{
  "num_hidden_layers": 8,
  "hidden_size": 64,
  "num_attention_heads": 2,
  "num_key_value_heads": 1,
  "head_dim": 32,
  "intermediate_size": 192,
  "vocab_size": 512,
  "hidden_act": "swiglu",
  "norm": "rmsnorm",
  "norm_place": "pre",
  "norm_eps": 1e-06,
  "positions": "rope",
  "rope_theta": 10000.0,
  "rope_fraction": 1.0,
  "qk_norm": true,
  "attn_scale": 0.177,
  "bias": "all",
  "tie_word_embeddings": true,
  "parallel_block": false,
  "extras": ["capped logits"],
  "init": "uniform",
  "init_std_qkv": 0.051,
  "init_std_o": 0.0128,
  "init_std_up": 0.051,
  "init_std_down": 0.00737,
  "optimizer": "muon_variant",
  "learning_rate": 0.00742,
  "lr_mult_o": 4.0,
  "beta1": 0.95,
  "lr_head": 0.00858,
  "warmup_steps": 0,
  "schedule": "wsd",
  "decay_fraction": 0.302,
  "decay_shape": "sqrt",
  "final_lr_fraction": 0.0,
  "batch_tokens": 8192,
  "max_seq_len": 128,
  "doc_mask": true,
  "train_tokens": 106400000,
  "max_steps": 12989,
  "dataset": "wikipedia_en"
}
Each number is 50 + 15 x the weight over its row's rms, rounded and kept within 0 to 99. Layers, rows and columns count from 0. The size before them is the row's rms in percent of the matrix's.

# q: layer 5 attention query, 64x64, rms 0.338, rows 14-31,45-63, columns 0-63
# k: layer 5 attention key, 32x64, rms 0.323, rows 13-31, columns 0-63
# v: layer 5 attention value, 32x64, rms 0.29, rows 0-16, columns 0-63
# o: layer 5 attention output (transposed), 64x64, rms 1.11, rows 0-15,32-47, columns 0-63
q45 083:48 47 53 28 61 59 36 29 58 69 51 56 35 41 38 60 46 28 33 57 54 73 45 48 75 66 63 48 12 29 52 30 42 82 43 43 46 34 31 59 28 73 44 58 67 51 35 30 79 55 57 46 74 60 47 31 54 55 80 58 54 67 45 62
k13 098:52 70 30 24 51 62 31 45 54 40 40 42 26 58 16 66 50 41 17 70 48 58 43 29 43 47 64 32 30 25 51 51 44 61 47 50 50 49 79 40 56 86 56 45 57 49 44 28 41 44 76 31 56 49 50 47 24 60 47 24 51 54 42 70
q14 117:44 45 46 90 41 35 70 54 46 45 37 49 67 45 32 55 56 62 56 77 40 35 58 49 66 57 68 51 42 52 59 50 31 39 75 22 51 18 36 28 66 27 52 56 73 72 30 55 54 71 27 50 59 58 41 60 54 14 39 41 60 60 60 54
q46 099:49 47 47 63 59 68 70 06 61 83 52 42 42 55 31 48 52 61 34 44 66 64 35 50 46 40 60 35 46 36 39 48 47 51 59 53 50 32 45 53 23 58 51 69 77 69 22 51 60 59 28 63 57 50 55 61 47 60 84 69 46 48 11 36
k14 112:36 44 39 74 38 43 48 76 54 53 55 50 29 53 64 24 69 82 56 49 57 54 53 52 56 52 40 62 36 54 55 59 67 55 69 58 90 46 47 58 42 24 65 54 81 35 48 77 38 67 29 61 35 38 66 66 28 39 75 36 28 51 53 46
q15 122:36 40 59 60 60 44 78 42 60 47 57 36 72 55 52 58 71 64 85 34 48 50 62 68 54 50 32 86 57 52 46 48 84 54 19 55 63 57 36 49 66 36 44 51 29 56 52 63 28 74 31 45 32 43 60 29 50 40 26 62 61 28 44 63
q47 121:58 28 75 52 63 34 51 43 36 67 28 57 65 31 58 62 52 50 63 37 58 77 41 74 36 49 21 54 37 67 51 35 59 31 28 73 49 53 26 67 30 36 33 47 28 46 31 55 68 64 56 33 37 49 55 40 70 62 52 60 48 37 87 47
k15 106:52 33 59 55 48 30 75 77 55 43 54 49 44 33 45 27 27 66 54 41 60 29 57 73 29 53 54 59 38 63 48 36 57 19 68 46 47 71 33 65 67 64 22 44 18 33 51 48 59 33 22 57 30 47 53 78 56 43 45 54 50 73 47 41
q16 085:50 80 17 35 49 50 39 69 53 36 47 57 50 69 46 75 31 68 57 51 40 64 62 39 44 62 29 38 39 63 40 53 58 52 20 58 55 58 51 37 60 72 59 72 84 66 58 73 36 60 31 45 31 59 31 39 80 41 56 47 55 70 57 72
q48 088:46 49 39 57 65 69 54 60 36 36 62 52 68 58 46 45 26 37 78 44 20 30 73 55 32 28 46 41 57 45 83 54 60 49 40 65 51 52 76 50 48 17 34 61 63 38 61 73 26 50 52 47 64 39 26 51 52 48 42 49 35 81 76 46
k16 097:57 44 25 60 65 50 45 51 56 65 15 41 38 34 42 49 62 37 21 54 65 46 42 70 55 53 64 46 19 31 37 61 42 36 41 26 22 35 65 64 57 49 62 68 64 60 42 40 64 56 84 61 52 50 14 55 55 51 61 30 72 39 61 62
q17 098:72 45 59 25 64 43 50 23 59 39 42 58 61 67 51 54 42 60 45 23 44 40 50 29 51 56 31 65 44 32 62 39 70 32 71 25 61 50 31 68 71 55 46 65 24 31 51 04 56 46 55 75 31 49 48 56 62 40 54 64 64 36 60 35
q49 090:66 55 47 27 25 65 32 61 52 21 30 42 53 46 60 44 39 36 39 33 43 60 49 68 44 50 42 42 31 41 26 33 62 64 53 60 47 67 23 20 39 67 62 00 42 55 38 48 52 43 52 60 49 47 77 60 53 61 42 66 34 51 75 56
k17 111:31 53 71 42 60 48 50 55 64 37 25 46 46 44 67 34 49 67 76 30 65 76 71 41 58 38 33 76 42 42 43 07 74 31 34 28 49 46 46 19 59 56 61 32 42 55 50 43 52 42 31 56 38 20 53 62 40 33 36 49 39 36 47 53
q18 095:83 58 41 70 71 59 52 95 35 53 33 18 58 46 57 46 31 60 69 70 36 54 58 53 55 61 34 33 63 43 32 37 73 44 75 47 36 62 32 31 43 46 44 48 61 38 47 35 15 55 35 44 58 49 42 41 70 70 59 51 41 46 39 45
q50 085:54 45 60 47 59 38 61 91 52 51 45 43 55 71 52 52 37 60 67 21 38 40 76 73 60 76 52 42 38 53 51 21 48 35 49 32 72 43 48 50 53 49 61 27 16 32 59 50 79 41 53 75 50 55 61 52 60 69 50 37 58 28 50 22
k18 123:55 58 69 60 48 40 51 59 46 49 22 42 68 58 81 22 56 65 39 50 33 67 34 91 58 31 35 48 54 69 43 63 60 20 56 40 62 52 30 49 62 48 32 56 42 53 53 43 73 42 16 68 44 21 55 53 48 64 45 58 31 26 53 55
q19 108:60 46 52 50 49 82 16 11 54 51 42 48 66 53 60 37 36 54 59 56 33 26 70 27 29 51 23 40 34 50 18 51 49 29 26 45 39 55 39 35 54 51 45 37 55 45 67 44 42 28 51 37 29 48 57 69 56 67 52 35 53 18 55 47
q51 132:69 34 61 51 79 44 46 40 62 58 54 64 39 35 61 48 76 69 47 63 40 65 39 29 27 42 42 54 60 97 56 48 48 33 51 71 47 68 45 57 64 18 49 35 29 35 58 60 34 50 64 36 52 72 72 40 66 46 30 53 51 33 71 60
k19 118:56 32 39 57 39 43 43 62 60 74 52 64 81 60 82 20 58 74 61 49 63 70 59 41 57 41 43 61 60 51 43 56 48 44 79 50 59 41 35 36 61 38 69 55 80 42 62 68 38 71 31 37 31 22 61 73 55 60 42 70 51 45 42 71
q20 129:57 36 21 66 77 61 58 44 25 70 44 68 39 43 69 58 66 48 43 56 51 62 53 27 27 44 40 27 48 59 41 67 34 81 35 54 62 41 44 79 62 41 60 73 58 62 53 62 32 45 31 46 25 65 28 74 40 52 49 33 54 43 32 65
q52 098:47 48 49 71 17 26 77 40 41 34 49 19 41 69 66 36 66 43 53 33 57 40 46 54 55 47 67 69 49 72 66 57 67 62 15 47 60 72 60 43 68 55 46 71 53 34 52 58 53 62 51 46 55 28 30 49 31 33 44 50 54 64 78 78
k20 114:27 51 37 67 46 28 83 52 47 41 56 45 46 53 53 65 43 78 50 51 40 62 51 32 55 57 59 36 48 71 27 53 58 42 71 53 49 49 25 65 60 16 48 69 46 52 74 53 20 19 34 56 46 24 55 61 42 12 44 52 46 48 44 72
q21 102:41 31 39 49 29 64 41 68 38 28 42 40 38 80 71 66 56 20 52 62 61 83 44 50 58 37 36 39 39 39 42 63 56 58 41 63 46 84 61 38 54 57 26 58 31 50 72 71 60 20 59 40 56 48 59 36 74 41 57 58 66 44 28 54
q53 118:38 13 72 48 35 48 60 85 40 39 38 43 70 48 55 54 66 48 66 53 54 68 43 79 37 53 25 51 39 84 43 59 63 34 82 63 39 64 30 63 24 41 45 41 54 39 45 39 57 37 62 47 50 51 44 66 73 81 49 53 58 42 61 52
k21 103:36 60 68 52 78 60 48 45 69 55 62 52 60 56 52 65 49 59 47 66 51 68 71 46 70 25 40 54 73 44 60 37 54 84 56 52 63 69 65 48 56 66 61 74 62 90 75 69 39 56 71 47 60 56 26 48 47 29 76 48 63 73 54 51
q22 118:48 19 72 51 24 45 48 70 39 57 67 45 53 52 70 33 87 50 80 67 61 57 42 70 67 47 30 48 56 40 55 35 51 70 59 57 71 34 56 57 65 30 48 49 61 63 40 67 49 81 49 40 61 58 72 43 37 39 27 53 47 68 35 24
q54 109:43 39 63 72 37 41 57 82 43 61 52 72 77 28 76 61 53 66 36 59 60 45 42 66 63 48 42 51 53 59 74 39 35 42 38 43 58 65 26 90 40 26 69 55 37 33 42 49 32 36 69 60 57 59 50 64 54 75 51 65 31 31 52 38
k22 129:34 54 41 55 51 16 74 59 74 56 30 47 57 42 58 33 64 54 64 49 54 51 22 50 26 30 41 45 56 63 28 58 67 44 47 29 71 37 49 50 54 19 51 53 54 58 70 59 32 75 43 57 48 35 92 57 37 38 52 57 57 62 60 20
q23 106:62 70 56 44 76 57 47 47 60 56 32 64 45 78 50 42 71 58 77 50 59 48 37 31 63 38 37 52 59 17 83 74 44 49 64 77 48 36 46 47 49 41 20 57 59 50 59 44 52 19 42 44 51 41 64 50 22 73 38 74 28 50 49 41
q55 091:33 67 56 36 58 43 57 35 61 59 54 52 64 75 44 51 61 33 86 48 23 42 51 30 68 55 25 20 37 59 61 35 30 73 47 52 51 65 44 39 48 38 28 66 50 39 47 81 32 54 45 44 38 48 34 51 37 22 63 87 49 58 45 56
k23 102:33 47 32 32 44 55 36 59 51 50 37 40 23 49 58 54 55 11 50 52 49 41 47 53 68 64 38 67 21 51 73 48 46 81 60 74 76 54 74 53 17 41 48 36 56 46 64 68 42 55 56 56 54 42 49 30 50 45 14 37 29 65 33 39
q24 097:54 43 44 75 45 37 81 68 48 65 68 32 55 58 49 46 72 29 58 58 60 45 37 56 75 64 48 50 43 61 60 60 41 44 64 41 72 08 70 47 79 26 75 36 63 34 43 63 43 33 53 43 46 50 41 45 68 29 30 60 44 21 54 54
q56 098:37 62 72 52 77 56 61 85 42 58 72 78 41 56 72 47 75 37 60 65 45 30 34 63 37 45 40 68 45 69 50 42 48 47 32 62 36 41 38 48 74 74 56 66 64 36 55 94 45 36 41 37 35 42 32 50 55 53 49 48 51 59 36 66
k24 096:45 46 59 83 23 24 51 65 40 83 56 62 46 18 58 81 83 51 64 66 49 81 29 57 53 59 66 59 50 52 71 62 63 68 45 44 47 47 44 69 50 57 56 62 59 71 53 53 54 39 25 46 44 63 68 57 41 31 54 56 31 62 51 47
q25 102:49 49 58 73 64 67 50 59 67 43 64 41 29 31 44 31 62 46 53 31 82 53 36 29 77 63 72 45 43 50 44 48 68 53 25 55 36 43 34 44 73 52 72 58 34 51 66 22 52 62 69 82 57 40 31 62 48 56 56 51 28 33 54 21
q57 095:58 67 17 60 30 61 68 49 52 58 61 39 48 54 57 34 32 40 47 63 47 73 28 81 42 56 68 56 51 18 36 68 60 79 59 49 61 48 49 25 45 37 50 70 40 55 71 72 40 43 54 56 18 65 40 84 52 58 64 42 42 54 46 34
k25 106:41 61 41 65 58 68 50 53 48 60 53 41 41 58 57 34 58 49 52 23 61 68 28 42 61 32 23 58 83 38 38 66 49 73 62 44 36 62 46 24 78 33 47 97 40 52 63 37 18 59 48 55 59 41 50 59 56 35 33 54 24 46 46 61
q26 099:48 44 48 52 46 49 45 58 45 57 49 50 65 53 48 45 46 59 69 21 59 25 75 55 38 61 63 33 48 41 60 30 36 57 61 31 51 70 45 37 82 51 78 79 25 52 56 67 28 57 53 69 43 52 71 83 67 27 71 69 25 65 61 48
q58 100:61 40 30 47 64 64 48 83 64 50 69 65 48 50 49 35 64 53 56 67 44 43 39 45 52 44 35 36 30 60 57 31 37 39 72 26 65 52 46 49 59 50 96 60 47 64 80 25 27 56 41 77 39 60 43 72 61 46 62 77 42 37 44 55
k26 110:31 24 44 63 37 72 23 24 64 69 65 33 44 29 35 79 47 37 46 12 48 49 59 37 60 60 36 40 48 40 49 61 37 42 66 50 52 50 57 49 46 74 49 59 60 63 66 37 71 42 63 52 38 79 54 44 80 34 49 44 55 64 38 74
q27 107:68 34 40 56 58 38 52 88 30 53 54 31 22 47 61 48 69 84 41 41 28 43 57 71 52 15 29 59 19 58 56 45 35 33 53 34 67 64 53 27 56 46 29 48 47 69 75 47 61 42 46 55 49 44 37 41 75 42 57 57 58 40 38 49
q59 113:72 55 34 54 46 57 25 30 64 75 62 54 28 42 52 73 48 52 56 81 44 31 42 08 45 47 67 65 35 44 86 64 50 62 43 47 36 50 63 60 66 41 40 63 78 52 47 44 36 46 54 59 41 50 32 55 57 43 74 22 59 50 43 73
k27 101:45 47 73 36 57 34 53 78 68 46 48 50 59 32 63 19 75 80 52 54 52 66 57 56 48 34 33 34 42 63 48 41 65 32 54 58 26 32 43 58 66 48 75 37 41 48 52 66 37 61 45 54 50 46 22 52 78 53 23 81 36 43 40 75
q28 166:56 65 44 06 80 53 38 59 50 58 61 67 50 53 09 53 59 54 24 58 46 55 73 56 66 58 58 35 69 65 66 34 27 42 52 28 51 53 56 49 54 60 51 53 69 49 53 34 59 50 64 51 53 36 63 28 15 44 55 36 62 43 79 42
q60 138:64 40 79 51 46 29 51 49 30 73 32 59 42 44 37 72 70 34 63 44 24 44 72 30 52 59 38 31 48 78 46 43 72 54 38 57 41 42 49 53 33 46 28 31 54 27 39 35 53 46 35 33 65 21 45 32 61 70 58 38 28 35 31 61
k28 103:59 63 63 19 63 76 48 36 65 53 62 27 60 72 38 45 62 44 65 29 69 37 25 51 70 33 69 30 59 20 66 70 49 67 61 57 65 50 58 65 70 47 56 56 33 58 52 60 38 53 65 24 49 60 57 21 47 34 49 55 36 39 25 50
q29 115:51 22 61 51 40 52 85 71 52 35 18 49 49 54 74 41 56 51 69 50 79 36 48 63 65 69 52 40 66 54 67 41 74 68 41 41 57 52 46 69 61 55 37 42 29 41 17 77 64 66 59 61 62 47 41 52 52 42 21 76 59 43 42 50
q61 124:49 41 69 55 65 33 50 47 43 72 54 45 34 37 61 49 56 57 48 23 40 45 58 40 43 38 35 36 52 91 69 54 65 09 40 36 61 82 59 64 47 62 18 70 35 32 56 65 45 62 54 52 49 51 40 47 47 76 50 78 63 35 58 35
k29 103:48 53 58 67 75 50 20 56 64 55 51 25 43 88 56 43 15 60 51 28 55 45 46 22 81 54 41 54 59 45 72 61 34 66 40 48 58 70 54 35 42 41 59 36 36 65 54 29 44 57 58 53 65 46 35 13 43 67 60 58 41 42 63 65
q30 109:34 70 40 39 51 55 19 72 59 34 39 54 54 27 70 18 51 60 72 62 46 65 37 51 45 44 50 43 43 51 43 32 43 53 61 53 48 29 30 67 23 46 84 13 39 70 24 71 50 46 53 51 68 38 46 57 61 60 45 72 42 54 65 57
q62 095:48 56 42 44 54 38 60 79 64 28 44 39 62 43 66 12 40 46 61 60 35 42 45 64 73 38 42 76 43 36 63 32 57 24 52 40 65 65 64 30 64 60 63 56 50 81 44 35 76 65 49 45 54 35 20 41 60 57 67 68 53 54 31 73
k30 106:22 70 38 48 62 41 36 62 41 50 41 25 62 44 66 34 34 82 62 50 63 56 44 67 35 25 38 48 71 39 51 39 99 46 63 63 61 34 46 31 48 47 27 14 28 48 46 39 45 47 46 41 34 43 41 52 63 57 39 58 56 61 53 39
q31 106:50 61 54 60 37 39 30 49 61 51 47 66 73 65 50 96 44 46 45 27 22 38 36 50 59 44 61 45 49 40 30 47 28 20 64 42 66 61 58 49 67 66 31 23 52 57 35 72 47 42 53 30 62 62 73 72 28 53 42 32 66 41 66 47
q63 085:41 41 28 70 39 40 35 62 55 37 45 41 52 48 43 49 50 66 60 49 16 23 43 62 50 55 71 60 64 47 78 78 58 24 55 39 55 54 50 99 49 42 63 31 51 39 40 69 60 57 48 68 54 53 69 59 45 53 42 28 76 59 77 40
k31 100:54 36 58 40 49 56 58 50 62 41 25 43 66 49 60 98 78 66 50 52 40 35 43 49 44 56 30 38 58 60 86 68 30 57 51 57 49 55 35 32 31 68 28 52 53 59 28 64 40 53 57 57 45 49 71 76 47 53 55 23 57 87 55 51
v0 107:33 53 48 52 69 59 58 42 70 36 73 56 30 49 35 72 35 59 56 42 56 46 38 47 42 30 78 34 26 74 50 81 45 32 50 72 46 51 37 37 51 35 64 43 69 57 44 49 77 60 19 32 55 28 51 39 78 34 65 44 67 72 51 52
o0 114:56 53 56 49 61 41 62 06 31 64 53 46 43 47 32 81 71 60 23 54 51 47 38 43 83 47 29 56 46 70 76 67 57 29 37 64 56 57 45 59 60 35 67 41 65 45 36 49 62 60 37 46 40 59 32 57 52 39 73 41 46 72 77 28
o32 101:31 51 65 68 51 61 32 70 73 39 46 59 66 73 59 32 41 67 61 60 42 45 63 51 27 42 67 40 52 44 16 55 24 58 54 33 40 72 40 60 50 38 23 73 53 78 58 50 70 58 41 44 54 63 71 29 42 30 43 62 37 29 31 65
v1 097:27 34 52 32 36 61 47 56 64 50 29 34 39 46 62 41 29 36 52 50 33 66 47 65 44 58 60 68 56 65 67 91 76 66 23 28 54 17 45 55 44 67 27 40 44 46 45 59 51 65 57 44 51 16 66 46 59 52 31 46 73 40 34 54
o1 101:48 32 76 38 53 78 30 63 27 52 56 73 47 40 57 03 59 56 42 61 64 20 60 41 58 65 44 18 59 70 43 61 65 57 48 62 57 60 55 47 67 38 37 47 57 45 49 53 48 42 20 49 34 57 38 64 40 63 26 44 72 57 62 32
o33 088:61 58 53 63 52 21 53 30 55 73 30 30 47 54 69 83 61 35 63 39 49 81 58 42 50 50 75 82 53 55 42 46 36 52 46 62 61 50 54 40 52 79 65 67 40 44 28 19 58 49 64 42 55 41 50 49 62 43 59 56 15 23 33 47
v2 102:56 51 18 35 24 38 53 45 40 26 74 27 66 69 37 54 53 49 88 55 73 60 57 30 27 65 21 43 65 28 43 50 52 42 44 60 68 38 43 49 64 61 34 53 51 43 46 51 57 65 54 60 22 28 57 65 53 65 63 76 43 50 48 61
o2 109:68 73 67 34 52 58 60 49 57 47 56 52 47 66 48 32 35 82 55 57 56 59 42 32 53 48 42 56 43 29 44 44 24 71 39 34 31 71 10 40 29 55 56 26 40 57 55 41 28 30 25 75 54 37 51 75 67 66 41 56 64 52 51 27
o34 111:56 37 44 63 44 45 38 83 40 70 42 34 42 55 34 37 79 34 50 52 47 55 62 54 76 62 37 38 43 72 42 55 73 47 71 55 69 22 90 65 57 30 39 61 54 69 48 73 47 59 66 34 40 82 42 54 39 37 49 54 55 64 35 40
v3 085:38 50 58 48 49 38 65 66 46 28 19 38 40 63 62 44 57 37 31 58 57 09 57 27 61 52 56 50 57 43 48 61 50 23 77 13 45 63 37 66 65 51 54 52 79 50 49 40 62 60 48 43 30 82 74 44 43 55 51 32 54 55 58 76
o3 104:58 42 68 48 55 33 47 55 54 46 29 28 44 48 86 47 95 25 43 18 53 63 52 56 66 35 57 59 60 52 62 49 49 75 49 40 72 43 63 43 89 43 40 43 34 39 54 68 45 50 49 47 42 58 61 73 61 23 35 50 69 61 43 38
o35 091:57 41 47 50 51 61 67 46 23 51 85 49 58 68 39 22 18 84 30 68 60 33 41 44 41 44 31 53 25 37 46 52 53 20 56 52 36 47 34 55 26 68 59 41 56 73 31 40 46 57 30 47 44 42 39 48 49 66 53 56 19 32 52 58
v4 100:45 72 69 68 66 50 34 73 48 64 43 29 71 47 45 63 36 53 64 67 40 42 44 21 39 30 44 14 61 30 43 61 42 62 59 57 57 61 53 38 55 31 49 37 44 60 39 54 68 32 61 50 63 40 43 83 20 57 49 36 86 28 47 57
o4 110:27 69 73 34 76 57 54 58 56 57 52 37 65 68 56 73 49 57 53 43 54 34 60 83 36 49 51 43 50 25 54 63 60 50 46 54 56 26 43 58 34 24 69 69 42 45 49 57 43 43 70 52 61 46 10 28 27 72 54 47 50 55 12 57
o36 087:66 48 47 53 29 51 69 65 51 53 75 62 41 51 12 28 49 57 40 58 48 61 57 18 64 28 52 54 53 70 37 39 28 62 65 29 38 61 75 44 52 92 38 55 40 40 42 41 41 44 47 39 43 52 66 75 43 37 58 41 61 77 25 52
v5 103:50 73 51 46 51 38 40 70 47 49 51 67 49 55 46 77 56 47 57 67 54 51 59 49 43 83 44 48 56 23 24 68 29 31 82 73 59 19 39 46 33 51 72 45 38 71 66 78 60 45 35 10 48 46 49 55 65 49 54 59 47 48 69 40
o5 113:33 63 63 37 55 82 81 53 59 49 34 42 52 54 62 83 45 44 17 39 56 65 43 45 45 40 38 50 43 53 74 27 35 57 29 51 46 57 37 53 45 18 52 40 70 36 56 32 66 53 67 51 65 79 55 54 48 86 63 69 56 63 57 59
o37 089:51 69 68 49 57 32 33 61 42 44 55 48 52 39 55 10 57 57 57 38 69 35 40 52 61 29 29 61 44 44 27 72 40 44 51 65 63 46 59 61 64 67 45 36 20 47 44 53 40 68 43 69 34 20 42 55 46 16 32 12 62 43 39 40
v6 111:40 69 56 51 24 50 32 39 47 72 59 39 46 58 48 58 47 39 68 63 47 46 55 65 28 81 40 43 51 43 51 47 48 47 62 81 49 79 35 35 35 51 44 65 52 39 82 43 40 67 37 78 62 22 75 42 44 49 88 70 39 59 56 62
o6 119:25 53 56 29 48 62 47 52 55 45 79 37 54 73 34 48 30 67 27 45 38 57 14 53 72 58 61 61 59 39 59 49 52 34 21 25 41 69 36 50 49 42 49 68 39 62 62 33 42 69 40 72 50 26 43 70 69 71 18 41 47 51 57 56
o38 091:72 43 41 63 51 54 65 56 38 41 37 46 48 28 55 46 58 32 75 37 64 37 72 43 23 38 27 52 42 49 86 29 40 76 45 74 58 41 66 63 32 36 78 32 41 45 49 63 45 39 76 57 52 88 38 48 38 47 51 42 44 39 36 60
v7 105:60 52 47 64 49 47 45 48 65 52 37 49 66 33 47 52 28 68 57 57 23 66 49 54 36 55 75 52 24 24 27 53 54 45 42 69 64 70 38 83 38 59 46 34 84 63 64 45 39 46 48 40 29 35 22 28 67 28 73 60 32 42 64 52
o7 110:37 55 45 47 47 58 53 40 62 70 58 44 64 74 49 43 64 57 49 40 66 47 40 45 73 80 30 69 67 71 76 22 66 64 45 26 55 56 18 51 54 70 71 60 60 40 16 54 56 45 53 68 61 69 60 27 49 56 55 40 43 19 58 43
o39 101:65 69 41 41 56 33 53 42 45 26 54 65 51 45 55 76 50 56 48 59 45 42 60 66 28 33 55 63 21 38 42 56 35 48 62 53 51 51 83 41 51 68 13 46 32 62 60 49 48 71 41 39 65 28 55 48 56 24 42 75 65 56 84 80
v8 100:71 26 41 74 69 39 65 53 45 27 44 60 52 51 50 23 41 43 45 65 73 67 54 56 43 67 61 26 67 59 71 39 42 56 64 37 61 60 47 32 44 89 53 73 61 47 52 61 81 52 68 42 36 34 54 70 65 18 46 63 57 56 47 61
o8 110:37 32 62 52 42 35 78 66 06 63 44 56 45 58 66 33 34 53 71 36 71 57 47 59 59 35 38 74 36 38 52 46 55 52 49 48 60 42 40 62 54 37 29 30 56 51 60 27 52 90 44 51 35 57 49 28 79 36 37 35 55 56 51 78
o40 084:23 81 55 36 56 55 37 61 82 64 35 47 71 37 33 39 59 64 35 51 25 55 54 55 54 71 39 36 49 45 23 63 39 76 41 43 49 59 67 50 69 50 40 82 30 55 41 64 53 29 52 40 62 61 53 78 33 49 56 65 33 37 63 29
v9 106:32 69 65 33 22 47 26 46 31 23 41 43 50 54 30 42 32 46 37 48 31 50 46 26 54 47 56 72 74 80 53 61 54 40 66 57 33 67 80 45 71 52 61 47 50 42 26 54 45 55 19 32 40 47 54 49 47 22 58 54 63 64 72 36
o9 102:27 47 55 27 28 66 32 50 59 71 51 68 52 53 55 38 79 47 20 71 46 54 69 47 66 55 40 53 62 57 75 47 56 41 49 64 54 23 60 64 58 44 43 57 57 43 42 51 61 74 33 25 75 53 48 82 46 18 58 40 66 36 25 62
o41 107:60 46 51 58 78 62 47 83 47 53 28 61 26 50 58 33 30 50 54 68 44 32 27 55 47 40 63 52 50 32 28 76 33 36 62 51 54 51 33 54 61 45 64 45 48 75 37 48 48 58 52 63 20 74 32 30 81 70 31 62 53 63 61 29
v10 107:61 50 37 61 34 57 49 49 65 46 62 52 63 46 40 56 72 24 56 52 42 76 59 49 64 60 36 72 70 54 48 57 43 65 37 40 28 92 42 60 70 55 41 28 55 10 54 49 81 28 42 54 52 70 48 53 55 65 63 66 56 72 58 75
o10 104:53 43 80 30 43 34 51 54 55 49 73 12 34 64 51 49 72 63 57 47 72 79 41 44 39 49 69 54 36 23 25 47 64 36 78 49 57 65 47 49 63 45 51 57 50 55 80 36 61 71 57 47 66 58 47 56 26 64 65 69 58 25 62 43
o42 100:70 45 24 76 50 31 50 49 61 82 35 60 47 53 56 41 49 27 65 56 16 36 75 52 62 57 54 43 25 77 71 49 40 52 33 36 47 17 43 33 40 34 61 54 58 64 41 43 38 55 61 71 28 54 52 35 67 39 33 59 26 57 52 47
v11 107:48 62 47 45 26 56 44 37 62 37 30 55 42 21 53 46 40 45 41 62 73 51 56 70 27 22 41 26 50 45 54 49 41 58 47 47 59 56 17 36 78 37 30 56 61 57 51 64 52 21 44 27 51 55 71 44 59 67 59 23 22 35 32 24
o11 113:53 52 23 42 45 34 50 41 42 45 22 57 38 54 43 20 93 51 46 49 63 46 57 60 43 55 58 60 59 27 47 55 54 36 26 76 30 68 62 51 43 74 65 43 49 29 73 67 42 37 37 65 33 63 50 56 25 69 24 47 75 50 46 67
o43 092:75 75 53 56 49 59 68 34 53 39 73 49 47 58 68 60 26 71 65 21 38 37 39 40 54 33 52 32 70 35 44 20 45 65 32 24 54 46 76 66 49 55 34 74 36 71 38 57 29 60 56 59 52 39 53 56 54 23 71 66 38 58 58 47
v12 101:37 52 57 28 65 25 44 45 18 53 19 43 69 64 53 65 47 65 69 35 21 57 66 43 45 65 65 63 46 68 46 59 48 51 74 50 60 57 49 47 54 55 67 65 54 53 73 32 62 53 56 56 43 46 37 48 57 40 59 82 24 33 09 33
o12 102:49 85 49 33 39 35 49 61 57 63 42 45 91 62 58 38 24 58 42 53 72 45 41 41 64 28 43 14 54 51 78 26 49 37 50 28 33 52 45 59 56 41 28 48 49 51 36 56 29 27 46 60 32 68 65 40 55 41 58 32 54 68 30 60
o44 095:63 38 52 37 66 52 49 60 52 45 47 73 20 14 41 60 43 58 50 77 55 43 71 62 33 54 65 80 64 71 55 82 52 47 37 72 60 45 52 59 21 55 55 54 70 67 51 42 60 75 36 50 61 36 57 28 72 72 58 64 45 49 63 38
v13 103:32 29 67 70 36 40 46 57 56 64 54 12 59 69 34 46 35 48 42 44 71 72 82 46 64 67 43 46 40 55 70 56 49 49 46 80 61 72 56 47 67 49 47 60 75 23 23 53 37 48 41 34 65 46 58 21 42 58 43 30 66 54 40 60
o13 100:60 37 45 50 59 44 26 52 44 52 72 41 58 54 33 76 67 37 44 54 52 47 49 61 60 28 59 64 72 67 47 47 40 36 68 57 55 55 40 43 58 54 68 75 42 51 48 50 78 61 19 27 41 34 23 68 67 79 37 19 73 40 74 67
o45 095:68 69 26 39 60 32 75 63 59 62 42 56 52 38 46 33 55 69 55 61 68 80 58 50 28 72 76 55 32 55 21 46 49 49 54 63 43 42 51 36 81 76 51 40 39 59 37 60 36 29 66 44 48 47 41 47 44 57 55 81 52 23 34 72
v14 101:65 54 65 66 37 36 29 64 50 33 40 26 58 30 46 43 44 45 49 49 73 61 68 29 49 60 55 51 67 52 40 40 79 57 47 41 20 25 41 58 43 34 43 49 67 54 55 76 40 60 69 42 94 71 49 48 66 39 72 36 44 74 52 71
o14 097:46 48 57 20 57 84 59 69 73 55 43 38 49 53 85 80 64 42 54 51 67 56 46 25 58 71 26 35 48 43 33 75 39 40 73 64 48 44 49 75 60 75 34 42 56 56 26 47 58 39 43 38 48 58 38 54 46 45 23 54 51 60 29 40
o46 101:53 54 43 43 39 24 54 59 42 50 66 65 71 54 39 51 45 64 44 36 41 42 48 77 30 30 46 48 53 20 43 52 41 63 30 41 61 48 67 19 54 24 61 59 47 44 67 70 31 42 55 26 28 45 38 56 55 54 57 60 43 33 61 99
v15 115:66 49 33 35 49 38 63 51 10 47 59 65 43 70 46 33 54 40 61 67 23 53 51 40 64 49 38 51 46 37 75 54 76 40 27 25 43 46 33 56 51 52 81 37 34 36 82 66 55 43 46 34 62 50 61 51 38 41 78 44 61 41 83 57
o15 112:46 43 56 16 60 39 51 68 61 56 46 45 36 48 58 46 47 39 25 56 54 74 46 48 56 53 58 47 37 77 32 68 55 76 69 25 51 58 19 44 73 38 46 60 75 55 51 14 56 52 49 49 42 25 67 59 41 59 25 44 14 45 42 39
o47 107:49 51 72 89 56 47 40 47 30 60 56 52 44 64 31 42 66 55 88 33 08 42 34 42 48 24 54 58 58 41 40 49 38 33 49 58 53 47 55 39 54 59 81 51 40 46 61 75 62 63 43 45 50 57 36 79 75 43 66 32 56 71 56 46
v16 096:78 27 44 37 23 48 68 56 36 56 54 34 39 52 53 49 71 27 46 44 56 36 35 39 46 49 59 37 23 31 42 52 59 32 64 89 62 46 31 57 45 38 38 56 64 68 68 48 55 21 56 37 91 49 31 55 58 47 61 65 72 44 47 51